config.yaml
n_head: 2
d_mlp: 320
vocab_size: 8060
norm_place: "pre"
positions: "rope"
rope_fraction: 1.0
qk_norm: true
bias: "none"
init: "normal"
init_std_down: 0.0
optimizer: "muon_variant"
lr_mult_o: 2.0
lr_head: 0.00753
decay_fraction: 0.943
train_tokens: 173500000
Each number is 500 + 25 x the weight over its row's rms, rounded and kept within 0 to 999. Layers, rows and columns count from 0. Numbers have three digits each. The size before them is the row's rms in percent of the matrix's.

# layer 4 MLP up, 320x128, rms 0.23, rows 0-108, columns 0-127
082:509510497465525507503529522464516459481481467523510471493524521498490517488461522497541554533524510495495479503490531524494540493533483476522469506498493489459506492463479484460520505510522540503524521485507509518567519472499464540537482450524514479499491513500522512498530520472520449497494500452484553517533534518489464533486509469516511488533498467512464486552515516517509524491549
105:521564497466538469528513532545493479508455500527477512489453526490483497514471504534465506518477472473512516479539495494525500560507502511529507553528507497480535512440491472508484500488513491510487492492500491468536515497460546538503502527515506438499499509503541484518513512504482491512546537466520520500530505476485518492528489481481476460454521480508475502498511454495489520516453
098:525511497514521464514494481533490525449495477501457522497461510529532494530494488447509471533495484527515482497501526472520491453529526480520448502520477531503476519500489497527511460467465517482512535499463473517518507517489496500487500502521523484493538489520483459497487518487563494519494491492487487513483510513493557532475473464484514514560510479467442461483536516432494495495478
139:508515537525484430499488487528496456504499511507493485520528549533502483491495448510503494516512551510511470446478530511499484468500529512489542516487521519466514522502490435474496479480456519498489538473428449454490553498463493482494475448522470491488518464484479504492522467524504514500507503457494488480490512505493526551486517514516487501490510506506505470527466497492506495502520
095:504470488564492481516511525502504468462499509478532494487486474481506492508499514487490492556503485478548500514517503519437550501526522494511491484499506468513459465527514532477509489535495552471541421531515539518511470510513509539503530492514520479522495483500523500481488468526485512460509480513491517482562518499478473493508457475498506484527482488547471474510554477522482493496489
096:476496499537555500522457490510511472537465459511520517488466452532528490530502507482497519505533495494504514496499532506500537507467502471504477528528514465487506502445473503541480514547500523494496459527507543497472532529502511525510530475527491472507527514511511482486497460484553452490463509503495472522490487501502509493513506502544498515470449488560465485488529546495514531545472
103:500489525539485524519561497480447535512473484445482514511498477511468456507461531526493464477494556510528468526511489482476509461489510525445467495507463505494545527489503495464475507494475511515527525480473477520531447491486497522510505510510509485494488497507519474510480522495520518519472507509483521481553529465512491468561519490494515478494484501500491439534533465494495468492507
065:490512508486494505491501509502485503542508480471530511514484496481527498508514510501522498524509498495517488503491520566488494499516508506464508482518503501447494467489461461459435421506548478485520510514512515506486505514473429518519514519547467520505512494570490510492465502518489460518489511476449456532454460518508514482521453464511545502490486493504509505520516488525526519498474
087:509481528502487472442523488487521525482504497519532502462521472511474505474516534510509500564535490530509455540487521482519523458460534524486489500487491455500483505480508481541497498547482520492506518511542484561504483473480509480472484507497516502537511508504491516481475499484512481436483462538471503513533548516504529474513496486533454509451441504543497502480522514502501516517508
096:513448483506497497478479443491483531434496490518499494500510466497493509459517527459499477530475505491502513535512506529482475515492509501455479484478490504449454500522527500516529488587496480458530503493537519481490503501483447498509504474529526482509467478525517496513512506515526516503527524507474475446555487488507508498473519510549461476496499496530498456517516480524479503486459
117:522480510476513498466491495498506505511537512509483487537486495525536462500528495516519477502522471498489561503491497544510492519516517437496523521501519526519522453544504526534492514484487517490492476487506495462519544511514452444474508475496468557500495489507458489496568517520518509549491464496448488489541507539486505557469505503498472536492527522532473515494502514479510533515506
109:481510504522464461531482511485492501484473520480511513452488510475456512485517525501466506516500477494475522520520508476450504533522470493484499468494519481488467526519518490515495474469516557504471496464533535528429500495526519517486534519458469498460510531463541488518458527507462490522503505466539484475530500498501482517529503466477505509504468523478476479503484447548504492444486
094:535500544494519488497480495467541503495459463520502496510499487492507503533479488529567503468464474511500504484485502503515466498505513461480510513487528476492518495540506492519458498550532520551520504525476518501467503520501489493525457478509463527544484483488492499496505496467518465530548503517473524486469515496526457530479489527500471478464484472447535499508503456437462545501509
105:502503477454493513493497494496510471509458509514488544518438497499535511504495441498512557531506499497508454473463502491526452497516530497493474509517538546536505495511480422533497510496524485526491505458476512496507505527491494455501486490474532518490493495530504485486516496498500501504507512528473511440523535517446500500498531510522480481527424487536479496473493521500521519455502
070:503490513493483475522498447463527485484455427522481514484488516551467487465480490497499512513472509486509518486484509499488524520520445535484547535514547517465475494470495501538529475535548456525496503518505485508497489475513517488498486497465495516525496509453511524486456515474490533519482463529504455468534497516491503507492479476465516506512542481488488568482458496509498511484527
104:533517512520470471521535468490506491536523523552525501541505543503521490530555490503531517497478503500451503502547482511540484552532471507494506512505520514548472494514512506507532443494470532489526494463517554517499485472474507527495495501530509513478500559518499489519496503529462508465510471520523516515537513528499502532473538503475533457495469503503519475503488497537478491507550
099:504539549471497493473495501486432453474514500504517490501518482511491543499490496507467504478501505501464498525533476485484515524455506505526493499524466521536463431493493503514507501490483474576544499500509505489509549529469512478491466520555492505506494479492514546517508492512449557489530542465517479501536486506516504480478512493498481489503530452491495494490451477471489480507489
102:548500529514498506460505514522475480456524466509501535503506478504488495474487526487506535468487497518452448484467552501527497478513499506502501544531529452513485490472492519538521515482539512476484486515505487518506548488491484507506536513540473467511536572485521486467520526443497483515508521495517477480508490566506489459496497498484503475539507492495486519476494472497539458527473
115:489451477497510448500465509498498459531534492459547507466459513493485467526492477501488507495548495490539514516502508500526436483506482461493455514523549483501501508499507500498492493530514522469470503501486527516497494493521520508500482557486491497500531543498510506477511506445476474514526472538506488466494500514466517521507477542541484520540520534539512501541531522523463539513545
121:478488506507487521521473474517492500514477483457519502497452504490489500493519488421487491537514476479524488532511541488503467491476487535504461556459454478470495457526528484539441455533497500506491486527505526475522477488486517497508501480475487485523538493465540504488518495488527506490469532518523500483506522481484518492496460464507495469513498518521466489489469422519495533471488
101:463487499468484506522497524480496511481513452529483458525465502442481493499467529498537521524525503484475508509488472488511492491460483502503510463499523552501531512521474507519470481555514499475505539508519494489494505538558500530491503501503498515508522482470565532482532514487487511538508537512507475507479511476538480455485476518512484484520494451430530492448518476489525495517463
066:465487469524511461479511498495501471494460520535500490488505531477512502482482495528545519493485476530505531496452502526494511462497497482507497495529495540509519493531522547467470476474531486526510474492502509475547545521528482487461537508511482537497497503472496535537477505482498462539496531492485566547473523500509440557465492494536520492512509509555543499476473504503486501508507
082:525510534498456468504504490521470459487514525529416486506490512543502478488529529533505488429511485489516489476502539478525517511507491502497528460491517505483488515563489453545510449514510535520503483485490500520489487476498508508490501506495464503480499455484491497485506512522514498494489465530540571499539474513493535525511489510440498486488497534491487524474501489526510525498543
091:498539469500528477517442503505528470516480499511515509460537451475481472464520496499515538519460528490522490486497477502526492462484497511517484517514526514531491432499545516522487483521497528507530514504517513534508508506429554488463510570499468489521520563501544514517502489489498475519491484486518530472501536483513515495489491506488530455492481518529510489479505450517505517514515
105:501490516470536534481463476462500528506516501490538479482502466506531474496491487505473519524501518514517451493480513531460483494527504491478484569483513522498507495505496457491562507540500511529527485510489423494517485473512485465499508475467518517487514522492515552458492548510505469506503494499521468514522511457456538526502492495496462539498487530470499470499478549547492501529488
095:466496476502541474486535498477486454519506495455496473513497521487479498502499463494502449544499484491520506480563523499491463517472501497453511526496477496539516478480508471486516500532451554493478520510543519468502455489528503497552477474464520485496518458512520475506465493515461523491518532501486490507529546464517508522480510491486501468512490529511447444489507474479508508533472
095:513516491530502495486515530522504474490479482463499509509459526526507435501504475535527521518451483460500486520474524474556521504502498518518516550460544513529500530510501512457523495517543530505497426511496458499507503509443520523530505525472512477507520567502484487460537492502527460529522525477517467493499511495504485514476508504510501530470470467488532509504485495540516491487502
108:517539491506553519506485533479500496478486479546505488524508526434462509491514499480483472505460515476510534491524473540499505509536489494507532541496518468511551520483514502505556474483489530521476518483538488478508485452467514494499528509523454460509506516544495498473487532536466468501530494503465472539510497496458514525481461504515500499542500528527514474513501526545494449504489
091:457546504483479516494529543506469494515513528472494533518511497526551489535567484431503514505494504474496484485462529492500551443487522518466538517498496497478453512465479502534491494506528518476499509465505515482516511494460545502517538519503520519496475522494514549493446520501513506510495459490510471474526521553535508479504527531506533461493491517505504497494525503481480488532493
101:536442483470504469484499471465455537519456555523483569467504498510561548515506494482505518530496531528520519515504503483489503539482506496516482503510490522519515517474506492479514536485481428499488467500490448452520500534530490515510543512522500506487485476536501472558519507482473512520481538490484512473493523505510502482520469538483496514502486498468504514504484482509526465495513
094:538499544504482453510494492465530506535514506482484523490518487509482511498514510482533439499518456491490479493570525517481526492475475486504516523485470477495468498483531508512468511499484552490472531511516483490482502493546468495502495496461488473523444564554505476541509446497471518493536497488485531456529476522479504533525508505490527519477504525497531528496487504496456500463512
096:502489478487507496512526523516542437492529486483515454443530510502507517497494516462537481500513501509489491537455532511513501462500513505517482458528522479511500471509494491524480515502500510499510507533507519484477475498506467464520544521493453518516512541517556505500501470523509489494475535511473539514512497446455479550479476478470507487542461483513520485436504512538461515509541
097:500499490528529524504532471499521482537528533547510558532533510521500496532531520510508532537546508511501502475490498466547541497508545488505500470515513512525512493488505537462517517462525526517510529508489521469500474532515542546456502538540528466500506510543501516472502493470496442483530494487505503502470538532509527512493485494523513539487456519482470487498462466534520514500519
093:499531530509511537510500483489502529497442536503497566492465538495517465508475525491448548540452479456522483509536488539476486543539506509493469488515450513524499473530509504521489499502499482456484480488519508497469477519528512490524539500496482549494439490520524479499478501489518526499528524473471483540479497501488495485485471498457509495510557477495470501533512510527499525495499
087:480530518489500484542499501485451492549484501479481501507516482474474513501488528531467507458530536467537528491552491464499540507484545502514532517460550492481505481479490485472530505457505443435536505506492471463529488523499483494522482463512499473491490457527519505501477512541473497499526519483533516524502489542471520503518503521501464517539500482482497510526486507525485527480449
094:503480532506476531508525478488505499528469520486504495533507480533498450462503457506489526489515492471460486469497492497488504519501486540491492489496527513532480498474516504533540495467482447522508463469517484481506535495492481505533523532474490528526525554513520518463497509514502472519507479495445476478447524571532485519550500535524493512540482502513492460490481531512526518523441
067:534443477483453516524463496551535514514516477504517531484493499498482539478514483477437485471506491530483488537488476493463504496496476462504505480452538485497519532509538464468523466498465517472532494503489504490481463469493487495520477502512534513523520468479550517502495493545495512429482509519517534513481502460512471515537524465488501533494491529485509515537501511460484472483503
100:471484476498472457494508465511491489515479519477484481461478509503479491503520507496523510548500462502471468462490489485497506506489441533500477486517454494561522522496478465512507510551509482467482480488531511487547498501485490478494509513493521503452529483497507474492456470550453480518463491504500493503525525504484488460455495482485443509500442505534522527496514536460452486507534
106:479533489490526480534451531476544507497478485513509472466515521473469474505464532539495521536497497481547510489517485471514522512525519542469479525455432535466521515511501509529492490491527501513516525504431522509477490528491505509502486499442524549478497454500447524509503509490451506505503481496497530503496496485500533521493486521464460540503509523464493485503491537487492491469526
114:529485505508520500532482488488505509540532523482519489463502498489521479489522457541479518523555514534525501508560522516491501544496500464531484455523443450500521492475473492519472483545543484454471502535505513483490510450493472538538519502521490489488498498513494534489518479502514510511520498515454539484519512489528478515473498531495445507546529508514465464496527507494542520497501
114:497491525505522488505475470469565493446538494470482506507480481516505517504478498550477479491538480477540536527511463481500460484518524517527479487501475514462487485515524492509491473540473442472494481444496528492510497490506491513568497529497496504544470474463467518490518503524527543458474453537480504528502522498480486489514465510497488484500507480482494545533496482529520491518534
095:499524474493497566444506487473479508485532510541513476529481478490497513463529545520494518501495487503465498484515491501483519437497485475511475512504523519499521484480444495530513527489496463496517440508509484486493552512484467487540466523544524521490481494482509469507536481490526515507500505519503531518466516480512510514502472530508521466486518488472500556424475546485467520515512
101:494545485516454448500494520490487517516539529499503494520520538495497456477524552486451491450481515504484497522498532502482459537479517501531500461510524529538494495519510470476532486552508511480504526494535495495522466504506490521490532528462483534513460464514471509481535506521516500487525507516533529509525498491489536526493511465498484479552489507480492455493486503425498508548496
125:495469530492492498465499510504512538481480486475495473438476528476529527539535519468494457488509483477463494522466501500488504503507478524514518448525515490480484557495446513496488512456503565495451539494483460482516525483475477506473508532518460474502511473517490499492487474505469488516452502513531495490523490529534520511541510482527533489538480516492515547482479501543520473491474
112:482505517476504438523483519499508481480540527518510497523516502502464535474496506528518494489509461475517497526511488494487505558490521503485493520492536523464504469535487490524466497491469477517545495496515493502489472526539519488525527492474508481459528503470524542499471552513481526483530546561513466519465416465495516500539503513483518516514529478485552476500500472502484508488523
093:456512484527448503490509512502463485530498497531515494491511491541511470468513520461487542498499466506510474553487480479530535488492494515501480463544476490504475475480494456536501506485543478488492555521516492520492500513584495508512483499486470520518511442508458492455461494544494519490511496475498497492476480544508486510551439492487483497518465530488473507515497478483503469498510
101:511455475514524524531551525517516568517493426536518510478528505495492467472518483488500488544515513515553454533501490497539503461501518465551477523514510496520490505491500533516516499540460481477493500531496495487484478503509485470512531513540480499498464507521544491512503459489496525531485468533463530499472488467486493523478456480480503505539473490504492480492474499506527517548493
099:491499448488518526534468512481507457470509454507522491503535473525488500512489539510490523516519512507480484509530469513429492497465555535528503492520477453502492523509521549469494500435482522550479533504496461470470465493510501514500497482492486494486551494502471508469509489509523479542469481468465534475480541498461470547482478481492509490505486492497479477523476507491472497490523
081:486523517487474523497531521537490475449457516570505489526492500500525486461487491547461504543429480510516477512489530499489478505497486490467540481473483514527523502501482459529487520514501496518453524507498520491511468509462504506489500485500549495502464488485501468473535488513520460524469510527500532484502482555511449503524474492454506522481489490485437522492493539499480517497487
099:532484501506509497468475453491475517472511491497531461485493505536488485438527522494512505489506481469533523532544478485528514490499508485496488503471518497524484508490503535535482538516463474510432512506517501556473496513526530480505502508516509464537493491518472519541477506514486527513500454462490498519444465512550467495497478552481562490469494495481528495464531520489530523494524
100:470524466510476532502481471484454459467558445479497523465516506493537482519469503477518510476503507537484516487461493482536466499438504487500498515488506512498503480510502476470484519488469561500469493475507470563481536477526473497535505498484510500497503484508495440516521532525472479520489497495458505525504539490479476462524494459495505449486481551488496493529474507522504530497497
095:502499510508531507516513522534549483532500529535531485492484458474500523469507451523490500524522519521437470473483486455506502492493539502489463479459521493512488547467505535471493486483473527534479465525481472503509500520499518462492488473526458459501513511521487477510492431498487503459497464493488495502464484471544543533474512513515492517504516542462453505489477520497539508508491
091:542469508542517518519512479496476508515477503508475467439500474492493501522503524522491474529470502485490489463513513507492491495504509484567478449521493504484476457489501494520497480469484468498536482490501498472477525500480497522467493518549495483536491537463511453533510492485537474479468506506540501509467490508498504482566486529535499512559502478456461448504506540540505491461507
105:522540532527519504558531468494516519482471525517516513509531524469532486509510458509505504509499497526496488470503480508528434492498532493450517512475500485513450524513456530497491482497488519528487518506504524590482492487532472526486557503519471481505502506541519453490461489493523453471525521497486485508479543518517521507514508462511508474468511549505500493504473475486475494506476
095:507496498495508480451517526501525513508475454503499471472475476524513553491496523530462496466479513500497530480494493470499491516466469471473473510479467528486509458513545519490495476482518514501501504541509525544499481434467515537494496513469446532533463540484538516506547510500515500490486557525456508500486504536482491503507524480488465501434509464500517527543469508493495493491493
098:464497530509495509563492513537519532534445526504471533494513467524503541523517491539509524499505520475539476464483530512501494474522447506480494498512524525511499468540517545489422484557544515456540498505494482503475524507536480494496496515545487499522478505487490518505498508474468466496490525493542505539472481498489483472498505498493492516517474457458520526529524509499503509479515
096:521521548471506479533512497457473534496440508511492513541502494505535487554504490520508478489511489542474500531503507480547520497542501484485485475493506505515485521471511519531522519513462510499517501485482462496498508540498530465470483503463440529492477506528504517497478532521487536511453484469523468494456498521490538510464550501454518542533500475460501524474532502480480538481491
117:517531505476496532509468495516502512470488516479549532480513456524506500499476488531472474485507548468508505507497530513454496473502489543513489505510523474512456519545534437480535455506469480480508498540506513494466476530519495511494524507480518464486509473500477506518464472500517498504491498527454538503466463502461494491472468547481515472526484518509527488520481485511494419530530
105:502472521520532469523524500550508471452486513535444488504442560520491446505498508499469508497460500528494532487510472483515511520520541471463513557472464518491523531522482461490466529506492481482467525483504485521502500532498492496467487517493503477496542516475484479513487521497476486495507526476513558542520524536461482521533490505470467544480530480499496496494510488494486514470514
104:480503546500533487529484556496490541449533498509500487501483507578477527484487496488484522499582508517478496457496500530523479531477473504549513520485501508529499503497536482458503495549504533497514510516503511502476530534522472471518516489481511523456520498478493512514496492500497485512516531484514484553493487493523533538504512464491481552466554495482499551485463507501513485489490
106:523521501473504554479480446526494478503515489430489462505503501514460536475513508487541494483516485533482519512516456456488552515470502507504472477501479475491514526502474480501541486469478485489439524530534524515447529477440515504492506512511488528512521501499517504499535489482506484474482500495541514522514502529510477463520501487532528494503566527503517480468486504491470533467483
068:516507498495505459503516511553478530526456497477475512525462482483482541511524487487479470459515524502447459519527514509529484489488493480534482492522453511464502524470514481504469527488481487511482565516509519466526525495498507514553481472521496521487501443487483478493503499477476489492495487458515507508454476499491470501481495497487449529509485486507528551525539517516465489500576
091:488473489539513499553519509519500507502550483527488486521513497476513481471508526514494478530501487500477459502503512507455486519486497472512519540503491510533499515503547545485469488509509516517515489541495542517514484504476478487419499504477511499544515539535479515464472489483520510532476420463502508463471504531500523518504475477533494509470503508500523546457493473458508492555519
113:479502598538576464497527494497499509518475503504508458516502506456476494488491510476452531459477500498479559468444502481471484522492495480499524479503525483478498474525476514480528500491471476523532512503509491464506503501485485501497503486509532492511465453491547512513515510465453500500510500487541527490516468491491484514526474480484493476561485497536490499494504472489516502533469
103:495489539519473532514492538526471509500468531477536522535499507498502467525520536530493488507525526455519532485497482492498487502497454533494521473543494490447454511489455545501476530526521472462523498504482505514498494497516514475479464492481521479485456530481477518501429450490510483467484477489514445523520498536514487504473482526531509477497492513479497526525540521477493556478510
110:534470486485532483465470522485504529531551498499520477516501512517485468535530508466515530436536495558465480528508502516522520522498519507489531560488508507512500542466494534505544529496498525513506494541530490464474493436511491476514515515528499474501498493452488513547502509512481511509455496538526495515507484512499502527517503516464520463484490524511472514498544545491551486502509
108:480496477491521487491543487520506494452474484538505473518539477567535509468498489526494492491483529506524490512478482482471514503509531525528511513475481485519525520447492470524448535464507477508506559502459489490502515483514481487488515503482495446507547481490445490500577509487477504503461523520474513479508517529487452509456511515486474515514526456515522522524494526493504504478481
105:510514561489521477513477491515517475477502507501483519523476502527534533532506522462518510523546458501513509504440504520523533543472499509518474535495480495488482505526503519534456500504552506465536530481488515483518512455461533505454517478483519519533508507475527506494502490502454493497506536467525481441473510480512526464509488518503537460466539488533497521507512506446493534479499
098:441488518475488522519489508507518519481545554509458532498526499531526494537533511466496518490514519477509502509473513518477465518537518469473479498488526524431479501499470533497498519493498516506491457476509510517496540490509479432506504451493542529482453495496482500472476475535476477509484497540481476497495485548493468532514498454498513512485502517484517541468478470503458464483508
095:515550547510494518483510532522554512510496470480495501489482500500491473522503511493545497487528497515528498524486472483542554525476527475518499496468505516492519514477504515495460529526525482543502539501484458476512511516483497507535501481470462501533496488522543472496564465465466520528513487491507530499470495504564515518479412497522458503487532477484505503487507521528513535503506
097:505429471491541493507498533495497516466501543494494474542510475451528499540505523537467518494539480538542500483532509524501490521506457512509496473525485503487543447517484511486496561524549518471509477501509544514481539502506539513467483504473514516528512521478529539499524486466495503508459503459504525498464489511490504471505512464486489483495508512492476448499509525462496542506513
099:528457510523516492518492501499518497521501488478535439512469500469528506472527496483491506477532459473483491502553513500506477505546462518541539483489472485549518452481518502491506493497471458487522544490494487451436479494473480458514513518496496500491491510502521516472484478451567474464515543509514521509508469502492450497469519482491533469446492500484509478493515514496496508510523
119:490505489501496517488474503505513521516476456526503502518524527481493440493516509474529546502490492477510507467482490544514527445479511476546561531503511536501520522495557536495498510500520547491573498532483476492498499495464499502524471528528516520501467482508547527485540525485529494531498488485561504453535525481491505502485470509485495531514487462494530503535490464476490510474487
131:446528485458516519455458514485543453497480480518486504480519500510471513527518490470561451487535524512522566526494490542508522494499455519513502496514551522494510473501510524495507506507532528511497531475537486529525542484483538470503510477502534494496481553511520526471514509546488473507472503469470513487525499483523536520491466485480486511508511537499544517487511513536519481492488
101:553501510508484473503469492493493520470483515491490475504486497559499489427519481520458509494518487507493457499536489506514471509487505486478480505468484457534537528498489485500526492511506492443534539537520507445474491488501521487487496455500488513483459471527484495547499478482490492543498487504511548482519537500501450500510508513499444517545502543522523508538474517510518502463549
118:522513495518510507506528479519485465494503514490478507480489488509471542486536507513531505492515488529461491504509486549478523473562495486515533509463469516509523520453532524474503454504497532515527530536540521504468474484475482478503513459456452462495503524479505515483489499463465515527493449561524470531508498527470490514485467508505462453498456484525482487485475474515487474469531
100:497462467475510461504525494495487476503475515514525496523526490519499513527501470489499500524466472428482479523527466519495530530540546499478471549522506487511475466518502513508482522525511486496480505477506511501511469534477503478533486527491508516542536480533503538503460564516471543482501488451539479518484526466463510505443485499498516500483519521505495469492554449465508497502510
082:457534506476475507531548468481497521506498529489505477473532482485454507506494496492497472523519520510488502546491460527503455511511480525502505542483452511508496487514472516471463486484505494503461474491492500491506465509507455487540489482497557504478522541443463527551478544541487530460516509489509536523555524485504479498487497507550515472502464500504510467520517529531528495474496
097:515525463512486479478478525494497491519517520481490523443502507474481476469483466531463472497461493494517493546504510470507471490498505512527519476480459475534466499529517469501500527513505521460440488522471502478502472512483518548532519456481503479509519483530514481491512512559486549501506558486497493452497494496479472528463513479485522507555529488565478527478513498520496526473495
108:515455488527508492480502537484454495501510499519509514486507502527490482485486497530513474537518479533548503485516463479466506509468480474503417463473504494501526489538461482506509498546520453457494484524550516523495501540539472472484550501490529537482511438536502498487537517487506474493474497513491510487475487447489531519512511518489481514547479508511512465518465499509528526514486
131:504495486485464552489515468494489490455519510469504480459573510528457545456512502483524514447520479500503457511472449522484523476509502494495525506489507496467453525470532494504518496494477534513505516475509483469531522486491476463540450496514508494454486491485498509477463538462497491478503475534460516515547498498503491484458510514533538470521503492516503502529521494449506508516501
097:477523515488474503491520534517502514456518504531518534503468521459506508479521546513560507481475482484509456558491467472513491494529500503511534452486507496525494475494455471486546516478523445517502506479475505515510515521502509510486496497478517488454489499505488484516523532520480541485494506442527517476475522453509508526481476520492523496491500515476454502450525575492460479510482
108:519527521497533500507504508506575542501482503487540512525498484525471521476551467480498533481500519543491499486500475499511484539523510551497517500531478519481451489484490472500476492457468491517512490511527491460472486488462442479563491482525467500548483550519542494492536519507448512513527484494514502487555512456492474515480489517480499504499499495518528512510549496492502489482484
091:511504503481478497472508478516478503520554527475451485492480472499482478565540454474453489489511476464485498498489503505490493468505507532525476455482541494518479489478480489494516483516487519499497496474495503522496532462491514482520506533464511493510468463505514483451454511520502515525450479531458513519498493511515532555525546448496516448511477497508467525507490462447494490521473
089:475485567509481498551474522508491498528519497544475494502565513517502486507472520498497513495482479507501508473480490507480518483493500520505460530533491473473545504513502487515521431518438519496498440494501529482510462512490468502521495545531487523529503492510508498492441474552528509478478530504518487478528504515476469532514548509442504521513480543469500467504512480508506503501489
081:530476565494491462488495483475509485545495497491495452446476491461506480503489473517526466475518544466494488460550484479527519521560535527503495512520451508475485505518497545490473427496515497510526487494472507454502510487527502536504487495526499497514532468469497491481535487494485515493510548477523504518482492523516483508512487499488491510510521495444509458487494525526485482466453
091:448498544504504464497488513501514456533518509500492489540480516483532461485512487501520467514509545525466476525485512473504465461490514497473484496488525478459439495539498512485484486456479526461478475488516497488491520488467508551482455492535461501529545537490457486501510524499516493522480501483505495496512521557514489528498448487499423471515475498489501507512454493493490473512488
115:510532478435514509473485493492492488525498465478509490509532453544540484534475515531517493482498522503518530461544505468570510512524540484482504548510479506484435516486508496527469514475507492476474534503495518480531502530511493493496517516562503455493478508523486489493505487468521477519503483480437504492449459505513520484498480512449517482510531498469520518508492466507498532483497
085:452502468482498548475516475479464527484444506518479498543511503488544497493507490468515493553506510496506563512486503506533468495496465493490488442470508507482543508518490465529505553517509490510458492537502475494482508482471445519505466449549472480507495520502519526503518498506521468448491514486499471471541506467480502506477506502509502495501483491513494520511524521496515573470500
102:489552492544500470519509483506496511511540463493458482500495470497503474508524483491481512494491551523565523506479484497535499467552530503483522507499497479518455524485501495522456550486482504519523487523469479540494541529516492471541482500475512457497530549492508515512466500493525476477506471494522497489528500515518459486500524547502522469503452486549461535508479470511470532482517
107:435478517473484443541505523510471517478511450504546508520513503525541526533486482516534524531512471465519511483485511477461511460523440529477484558491501510445508508530473448553460500503525501508512529527496520500537495481479528528514518514493479474504509540482517495474501521531496514502503498516489495458504483511468492483483534494481483516491516483479475489481488477499516472501548
101:444505516469519564485523524477523536508510484527504515520470505456504494525478474497520494486494504517509466533528474521506483463477494500478504530515533488488498495483481518510480531500522535506489473485459482460480506536476479530469491505494502518456511485457455550507503522554537512525494510470516526511496462468520456519517456455525505498483494510443467494513521511462465491456507
093:522516522516505518495513492501459475520518520460515522471511467527508486538500512488486498468519480519501527511491484515476501499525471483469527530487460526463544543406462499491497521469485511482510425535519526484513520442500470467528486490480486495467500501524519486535501514507484481538543500482492514484502463549504512487546495507531504496546503523486506550482499501493509469512484
105:510535483516506520492521490495520508520521533489493499511501463479477498496470504497498503474510479506469494477536504561467489446530552493534505508436525522510494478481498530490552468500531510512500495495489490455497501525541488516507512495529457480517414503466454509517492501506506522502463502542454531473467487533526492480521547492526523499495495452514533463500503519498526502521468
108:504527487482495509520552508566500472468496497502512547447490514541495522518523517506480492487531480494478511480479492511467493502504496530480511508498560504501493516448516477501480475513484544466527497541488516497479452506499524543504487476454473536486512505548543479520442526526480538507510499533458499485521458504490478473501487496530507468529488476490509523490523473496519521451462
105:504487496495466462513511497504487515507497511472500463507504538538531478551478483491502517520541500512517492514464491536523422462520522548499477523475498467496456540532497502494558484545524537481473498485488499490467491448534477514510499507436481507490511497508458513502463475514501515542500493533482527530478469497493519537495489462498495508505514535469508486505508527493473513444478
100:529455502488507489509497476513493486505552577460490514533526483470518492526524482488474520542513499486532515524479532514505509564457509530440489493518526527526510504522524471475486480506506490495556468486505517489469495452490501517482525502520507510509543524507505526489527473524476527549511522515495527491480505493536466463502516504510475472491499512539472521488507489523517446540463
105:493488491527493455439511529490451520513481489511523458516469481473508552475489546477523504519498506500473495496512475512513498485494518471510494511477495509437554482486515500492507500487471472455458527477504494463546466480455483488504456487522497445504512446468505478507495496480532489534455507448526512548505529472489531492530480471513486494494506500518511499507512520488469488495456
087:535511462466474537477498487531499487542555508494490503488516540525490469476489491524501532506482547506538461538481530448504493482513475506498517498498486520462500518492451462467487470488510537481520448497498491504521488494490538503527509503453534469487497509487511503493473479509500479526504545539517497502509487462461510465461481449462545484511483503477506470514523539528518455485471
114:469518520466496502509503489525472510499466514496480473481422493518513487525495519479524514523497473507434498458503525503475505492551511486510524458471526520535474491533516517492502498509474549509495508473514476503459526504534526526501478490481514505501508524519496508491510517501569485483473478508542462509476479524489549543523546494543487471445473476470519544476493497521511481509471
104:551504527522519498517481510532508538510499549474530503501513522525504512463502516516485507541516486478532494508539543477532549491496532493463474512495475439518488539514506509494513492484497503484482460492517475565477461462515516527521508502514478497515502536527478497465495462521494480470518551511485482505487505503440506513543551543459515525493536502478498482513542508469486509483522
084:516474499502480478522469506541484465502495535495488459529495577500452480507539507521482461506484454504475476523487493489496468514529550483484499505505454506471457478509491444516481487509498476496523494507460495457468509534493554522489504490554501460480540510470505482481535515513516522493492490550523532496485513509503497509491465551516526524507559517487514497518504509526508530500509
092:502488503515554444493483504483487481499493505549447462523490488506504506535476445470472481489515485486460474509524482505502476509509468491491508489482507458473475539564525501480495472525515543473515551521461504469527499478487501510486477491487444494493517493510533518480487470511500523521534493488566488546529491497542526500489527520481507514502534539470528489484512472485544498493523
097:520539492471424479508494438480449471475525506521456467480516523506483519485495497487503519497481549519495449553502518472503509480472510483500506494492482488490479486518539530503447498480522475523477526510493503514506520509483494541486463484498503506449495482499509496499485473460505487508488495521541522514543540546481479504537516558499516506465506450487485490515468495503480515450486
070:544463533512487522471533496506467497499484475549475511533493468486456485500512514488510465499516536518466479473452535457545485546474486493502506505536506478490524511476491551538511507508532471529542528504506450481500532464563488492499471484490509504501474501503491508490481511467513481516464522503501493511498488494467472480492537498474530490507523498480534515439562509516519474521487
092:506466483476544504493498519509537540489507534532510478498505519530497536510539485447488512488522506487453483482478523482505514525529466505410500476466525516488487490483467498512453484494509511492528491511480530506468483503486519557529511543514489488529496513481458504502498450523520485457540542496530441492506482477455475487497512471489523496515486465491484537456508479508501509491488
106:478515518495505465479476522498528479499479522536510522563480502473492510525529476517526488557500538523517514513478539478473477505516540515539499458531533500529516557504535518492460555478484465501498533498539525539496480524476462545535506468452468506459449492486516468507529485512491504458491486520503484515483517516512499504484520515471490501459508528492461478505498499529499516498498
111:507463492490511516474468491493493462499510521552479502540437489472480495497515455502480473517504438479482526520571510518466486484502495488486515488509520521514469491499466523488526470532503445496483512499496506448497499500482530469491498479519515474522454499523502489491477535516525471523461475476523502529492465507540491515516488548539516456545544476521503509505509501456536495500485
099:523509497445502503512446455471501515507504507480563475494495499479521511491497490483529507484533439530493486497532467474531526446472522495507479454518501497455472532534529510519503507455472538524474528519517493481526497520507506480497531453480491469501539502471535481488517499465487484476473464463436455500473467521513531492489519480488483533483517497481480501531493501497520487508493